Each number is 50 + 10 x the weight over the matrix's rms, rounded and kept within 0 to 99. Layers, rows and columns count from 0.

# up: layer 2 MLP up, 128x64, rms 0.137, rows 16-32, columns 0-63
# down: layer 2 MLP down (transposed), 128x64, rms 0.119, rows 16-31, columns 0-63
# gate: layer 2 MLP gate, 128x64, rms 0.15, rows 17-32, columns 0-63
up16:46 44 44 52 42 47 57 51 45 58 58 58 50 39 51 71 62 54 51 42 43 44 40 37 53 53 57 37 49 52 38 42 44 47 50 38 66 43 42 36 61 38 46 50 46 58 51 59 33 56 50 63 44 53 40 50 47 41 44 34 52 59 56 53
down16:45 48 60 45 69 70 35 48 54 47 55 36 52 38 60 57 54 42 55 47 50 55 51 51 41 63 56 46 55 59 44 42 49 39 49 58 46 31 50 51 58 48 70 58 68 43 44 55 43 74 58 40 52 62 42 51 61 54 56 60 35 44 62 50
gate17:44 53 49 55 50 47 57 43 37 59 54 42 44 58 29 42 50 50 56 53 43 40 53 53 34 63 57 43 55 32 58 51 56 49 56 57 49 50 50 65 58 49 56 38 31 43 56 59 65 50 31 46 43 42 49 68 62 30 41 52 65 49 77 47
up17:55 47 38 45 41 43 54 59 52 39 35 60 54 51 71 50 50 62 48 44 59 64 60 54 61 45 49 47 45 61 43 41 45 49 47 32 48 47 52 38 43 53 55 54 57 56 53 38 44 49 69 52 56 51 43 34 44 53 61 62 40 42 41 55
down17:46 63 37 57 83 63 45 60 31 48 59 44 47 43 58 58 46 62 53 50 38 34 34 47 55 57 59 53 54 62 33 43 56 49 47 53 46 35 64 62 44 63 46 45 53 48 33 47 45 53 48 43 57 52 56 49 54 26 58 50 43 46 55 46
gate18:40 47 49 57 64 56 48 67 49 50 63 71 38 50 64 49 55 42 53 51 49 34 67 45 83 49 55 64 40 39 52 49 30 35 53 53 56 51 48 49 51 53 32 58 53 50 63 61 47 31 50 62 43 41 37 36 59 52 51 58 46 35 45 45
up18:49 43 67 53 65 50 49 58 37 49 41 49 60 44 65 74 54 36 42 37 54 41 61 44 61 49 66 39 75 60 56 45 50 38 37 55 58 51 36 49 60 52 42 67 39 54 28 59 53 61 44 61 50 50 46 52 57 41 51 40 63 53 48 24
down18:34 51 47 65 57 51 37 57 66 57 39 39 51 34 41 50 58 56 39 46 38 40 49 49 47 47 68 65 62 37 59 20 31 47 44 53 28 50 53 41 48 35 78 55 48 36 54 47 52 37 39 49 25 38 50 53 29 50 70 58 58 36 50 64
gate19:46 55 27 63 42 49 53 37 42 66 36 54 48 59 45 31 37 46 52 45 41 40 54 53 45 45 52 65 61 74 51 48 53 25 69 46 46 50 49 55 49 48 50 52 60 41 63 42 75 47 64 53 54 33 60 46 41 15 60 48 64 61 43 50
up19:53 47 59 48 54 58 51 49 44 60 47 46 57 57 56 55 55 37 51 32 52 57 42 40 45 54 52 43 56 44 66 47 33 50 62 29 65 65 61 43 77 43 59 37 50 47 49 50 71 62 34 53 55 47 53 57 39 39 37 47 68 62 47 55
down19:39 60 64 48 53 37 57 55 60 49 53 58 57 52 52 26 63 51 40 58 35 51 33 56 43 53 46 66 57 32 55 34 42 45 39 53 46 52 38 47 60 34 52 50 38 28 66 49 27 53 44 38 56 43 56 20 39 49 51 60 51 37 49 51
gate20:34 30 52 56 50 37 47 63 52 58 45 61 48 53 56 54 34 29 53 39 28 55 59 42 56 56 58 40 61 48 39 47 40 53 44 46 44 51 40 66 63 52 58 52 57 36 46 40 51 43 63 63 63 52 46 61 69 56 52 33 49 45 65 33
up20:51 55 47 55 48 64 33 55 45 63 58 60 52 66 57 50 53 48 64 63 63 47 57 57 55 36 59 56 51 60 27 60 38 42 64 37 46 51 37 44 41 48 53 23 42 60 53 50 37 51 29 43 41 50 50 43 53 37 45 48 65 55 67 51
down20:65 54 57 43 45 44 64 69 52 38 56 54 65 45 49 46 50 59 41 35 62 66 51 48 65 48 40 54 67 54 70 48 53 39 34 43 50 48 61 48 65 64 31 59 70 48 55 52 56 53 44 42 55 67 47 47 51 42 36 60 44 53 54 34
gate21:34 47 48 68 51 33 37 53 47 46 31 64 34 38 50 53 53 56 68 33 77 38 64 49 46 46 65 55 61 53 45 37 52 36 47 66 30 54 54 59 43 45 54 54 51 47 59 57 53 57 45 49 58 43 49 39 46 74 52 63 50 46 61 46
up21:57 31 53 43 35 49 34 60 65 47 57 58 46 33 58 45 38 64 62 48 35 44 49 66 64 56 54 49 62 67 38 57 54 70 55 20 43 56 42 52 66 65 54 58 45 60 61 27 44 53 43 41 39 54 65 53 44 38 54 42 54 83 31 59
down21:61 51 49 65 44 58 54 59 43 33 63 64 47 62 59 67 55 63 32 62 34 44 61 52 37 52 47 45 49 33 45 59 43 23 66 66 38 31 52 44 23 55 43 52 51 61 28 52 46 33 64 42 43 33 43 71 43 43 51 58 53 51 50 40
gate22:52 39 55 43 62 49 61 29 35 63 44 62 39 33 30 42 66 55 55 48 34 49 67 49 36 40 42 32 52 51 47 37 47 37 55 55 52 38 68 37 51 44 62 45 43 30 51 40 64 49 59 54 54 66 54 51 48 33 36 59 30 47 45 60
up22:53 61 52 49 60 60 38 46 47 74 39 64 55 47 54 55 37 75 48 52 39 68 53 46 48 44 50 58 52 58 47 41 54 57 59 47 52 47 46 63 52 37 55 40 50 46 61 54 44 41 34 36 58 46 59 57 55 35 52 45 65 41 39 39
down22:31 52 67 33 57 52 60 50 46 50 51 54 46 46 55 34 82 51 51 77 44 42 35 49 63 50 57 53 43 56 43 42 56 60 54 58 43 47 40 73 26 39 51 59 47 44 45 60 55 33 58 50 67 49 58 44 50 38 32 57 55 45 60 51
gate23:43 42 50 55 65 45 25 38 49 80 49 49 47 39 46 46 65 64 55 31 59 45 46 45 42 50 70 55 55 25 51 56 41 33 39 52 53 35 54 56 67 41 46 66 49 47 50 58 42 61 56 48 38 61 48 57 56 47 51 49 47 62 87 38
up23:55 36 60 57 44 47 57 41 47 45 71 43 65 53 56 41 36 54 46 56 72 48 43 63 54 59 55 66 53 44 61 37 67 50 51 60 74 36 59 44 50 64 43 43 54 57 42 53 50 53 68 50 69 42 57 51 60 56 55 46 61 39 46 52
down23:39 53 29 51 54 44 51 35 65 41 46 54 57 64 34 57 56 52 50 42 52 69 38 64 58 53 62 46 65 54 62 53 52 43 70 41 49 25 61 64 61 49 35 54 19 61 61 48 42 43 44 39 60 46 42 39 65 54 55 47 45 48 63 48
gate24:41 36 41 61 63 52 46 59 25 52 42 42 66 59 51 34 55 44 58 40 39 45 48 56 55 62 47 61 53 38 41 22 59 47 47 60 47 46 65 58 55 51 50 47 50 31 51 45 70 53 29 55 39 52 51 55 62 13 61 67 48 46 56 56
up24:64 45 45 56 59 37 60 36 45 47 47 40 71 52 32 50 63 52 59 59 66 41 43 52 51 59 48 52 58 36 34 36 45 65 50 53 64 41 61 54 63 47 53 51 38 26 48 60 53 49 50 34 40 50 47 60 59 58 69 58 34 55 53 42
down24:55 35 64 40 33 48 42 45 64 47 63 44 75 57 45 62 56 36 55 47 60 64 50 45 51 50 30 57 56 47 53 41 73 74 50 47 63 62 58 61 51 25 45 39 56 39 52 51 65 40 50 52 34 39 44 38 43 44 39 27 55 50 53 64
gate25:41 35 45 52 58 61 75 43 18 58 77 57 48 62 41 36 62 62 54 42 53 52 39 29 63 46 54 32 42 33 45 49 57 40 32 47 62 39 49 42 40 55 56 52 51 45 51 58 38 59 51 50 48 39 45 47 58 54 27 57 64 42 50 23
up25:54 37 59 59 47 56 35 35 43 52 46 55 71 70 62 57 52 60 54 26 47 46 55 45 35 47 28 61 42 79 32 60 41 54 50 53 58 56 59 48 52 50 53 56 73 52 53 40 68 61 45 49 51 68 62 60 44 49 33 48 50 62 60 50
down25:59 66 45 43 50 66 54 63 50 50 58 41 34 32 43 44 29 32 63 60 28 41 41 35 61 71 44 57 60 50 59 51 52 70 41 34 46 61 56 48 69 43 66 40 44 50 56 48 72 52 52 45 48 44 53 48 65 45 43 60 41 61 65 41
gate26:64 48 57 48 50 54 71 36 35 60 44 61 34 47 47 45 51 43 60 46 46 49 57 53 44 51 44 33 48 40 33 50 75 61 54 34 47 53 44 42 44 45 56 52 64 49 31 53 48 39 44 51 45 53 53 61 48 35 43 59 59 50 47 52
up26:48 58 59 50 57 42 45 65 37 42 50 43 50 45 46 31 51 50 42 48 53 46 46 48 77 63 36 39 49 35 50 44 71 40 40 51 55 43 43 63 52 64 63 46 38 65 34 41 46 40 54 64 43 58 53 51 41 54 49 52 59 41 62 65
down26:54 35 49 55 48 63 39 43 56 64 50 61 49 44 46 49 51 42 56 52 53 54 56 59 38 59 45 54 39 53 59 49 50 41 67 50 51 53 54 54 42 35 30 57 60 47 45 34 51 61 43 41 59 53 41 53 42 64 46 49 59 57 30 52
gate27:60 49 35 43 50 45 56 31 56 53 58 45 63 42 45 55 53 65 46 46 63 43 43 58 43 44 54 35 41 50 31 47 40 40 53 49 53 36 48 59 44 40 65 44 40 52 44 63 35 45 46 59 45 48 52 50 51 33 42 51 58 51 55 45
up27:50 47 30 47 43 43 35 55 51 52 38 65 36 50 41 41 39 46 50 63 53 46 38 63 55 41 33 51 70 57 46 51 45 57 47 40 52 39 29 35 51 36 37 51 58 54 46 39 52 45 56 36 40 57 47 46 60 73 32 65 47 37 38 46
down27:33 59 60 42 61 59 41 39 44 38 46 35 54 44 52 52 46 61 50 41 46 62 62 22 46 56 51 46 45 51 53 50 47 65 64 64 46 51 48 40 53 54 50 54 54 56 57 44 49 56 55 57 37 46 59 63 45 59 66 63 56 59 59 41
gate28:39 49 47 60 49 46 61 37 37 53 54 48 24 65 56 44 50 56 45 36 47 38 40 44 50 23 57 52 35 41 45 46 52 46 43 40 71 39 30 60 68 42 63 60 48 45 58 65 44 43 57 39 39 46 56 58 37 55 43 56 47 31 38 58
up28:42 56 55 56 52 58 64 38 45 65 44 42 44 63 45 41 44 39 59 41 52 54 40 46 23 36 33 37 45 76 55 41 53 50 70 47 59 66 21 52 53 51 54 46 63 48 41 59 40 53 55 55 53 31 43 47 51 34 49 42 46 32 62 46
down28:51 45 41 55 41 38 44 53 51 53 43 49 52 41 44 60 35 57 41 53 61 60 65 51 52 51 64 33 58 39 56 68 39 28 44 40 45 67 56 52 63 56 58 61 66 60 53 59 61 58 64 60 33 46 50 70 63 67 58 60 40 64 55 53
gate29:50 52 50 47 62 53 62 56 39 46 36 55 38 60 47 49 79 53 52 47 36 42 44 40 55 48 51 36 33 56 50 55 64 31 56 47 57 52 57 44 50 36 67 71 56 43 58 45 73 32 60 55 44 63 56 33 58 43 45 56 60 52 42 48
up29:40 53 39 48 51 48 58 26 61 53 54 52 45 57 57 51 60 58 43 30 44 61 46 45 46 38 47 52 48 62 54 56 65 58 67 50 72 58 52 42 43 37 59 57 41 41 50 50 56 49 31 45 64 55 39 52 32 37 47 59 49 53 39 35
down29:36 52 30 25 62 49 33 54 37 53 56 44 54 59 52 53 54 50 58 54 60 53 59 44 54 45 47 51 57 37 41 64 65 59 43 46 56 54 42 55 46 40 29 34 50 47 62 55 46 43 66 61 61 47 41 50 58 48 64 58 38 57 59 63
gate30:30 50 46 51 62 66 57 45 52 26 42 53 56 49 71 53 47 55 65 53 46 55 49 39 38 39 54 50 49 51 56 51 39 39 74 50 38 41 47 50 49 42 57 58 48 48 49 37 69 65 66 65 49 59 49 46 58 56 68 44 58 50 59 62
up30:38 67 36 42 67 53 57 52 56 34 49 50 58 44 52 62 66 45 60 50 54 44 45 44 42 54 40 42 59 42 60 50 43 60 55 53 43 53 53 47 58 43 52 53 30 51 50 33 53 60 53 70 42 44 58 54 44 35 46 52 49 53 47 58
down30:40 65 42 35 38 39 75 55 42 39 29 40 48 52 48 58 41 50 56 61 51 51 51 43 42 40 39 41 49 48 41 55 53 47 49 47 56 64 52 44 43 27 42 39 52 53 58 36 48 54 67 57 43 57 47 40 61 48 55 46 59 51 46 58
gate31:56 45 37 67 49 52 66 51 32 52 41 56 62 43 46 62 44 45 74 48 38 47 51 56 69 52 53 61 72 47 55 31 60 40 58 31 56 30 50 47 44 53 48 37 57 33 43 58 51 89 63 46 53 46 61 38 46 44 66 54 54 60 47 37
up31:36 57 58 36 68 51 44 43 62 56 59 53 45 49 61 52 66 64 24 46 60 48 56 34 37 52 34 43 43 44 52 74 50 50 57 48 70 55 45 54 60 29 49 44 54 60 34 48 40 55 40 38 56 78 52 55 38 54 39 62 50 27 68 76
down31:47 68 36 61 52 63 65 50 48 42 30 57 59 39 42 33 54 51 38 35 60 43 59 53 58 36 47 52 64 39 38 50 42 59 57 50 55 21 58 51 48 55 55 48 24 46 23 42 32 59 41 71 64 40 57 59 58 32 30 46 60 52 37 48
gate32:51 40 38 67 39 44 37 37 39 48 40 50 51 74 36 33 46 53 46 56 37 46 55 58 48 52 41 52 61 52 48 41 52 46 62 55 64 59 55 53 54 43 57 42 46 54 57 60 47 54 55 66 60 46 48 49 53 59 58 72 36 37 47 43
up32:38 57 34 49 63 51 68 58 39 51 62 50 33 57 41 35 50 54 65 35 48 51 41 39 39 41 32 45 57 46 56 48 53 54 38 61 55 31 49 67 50 59 54 52 45 43 55 42 59 34 63 51 45 37 66 48 69 51 50 46 53 68 53 47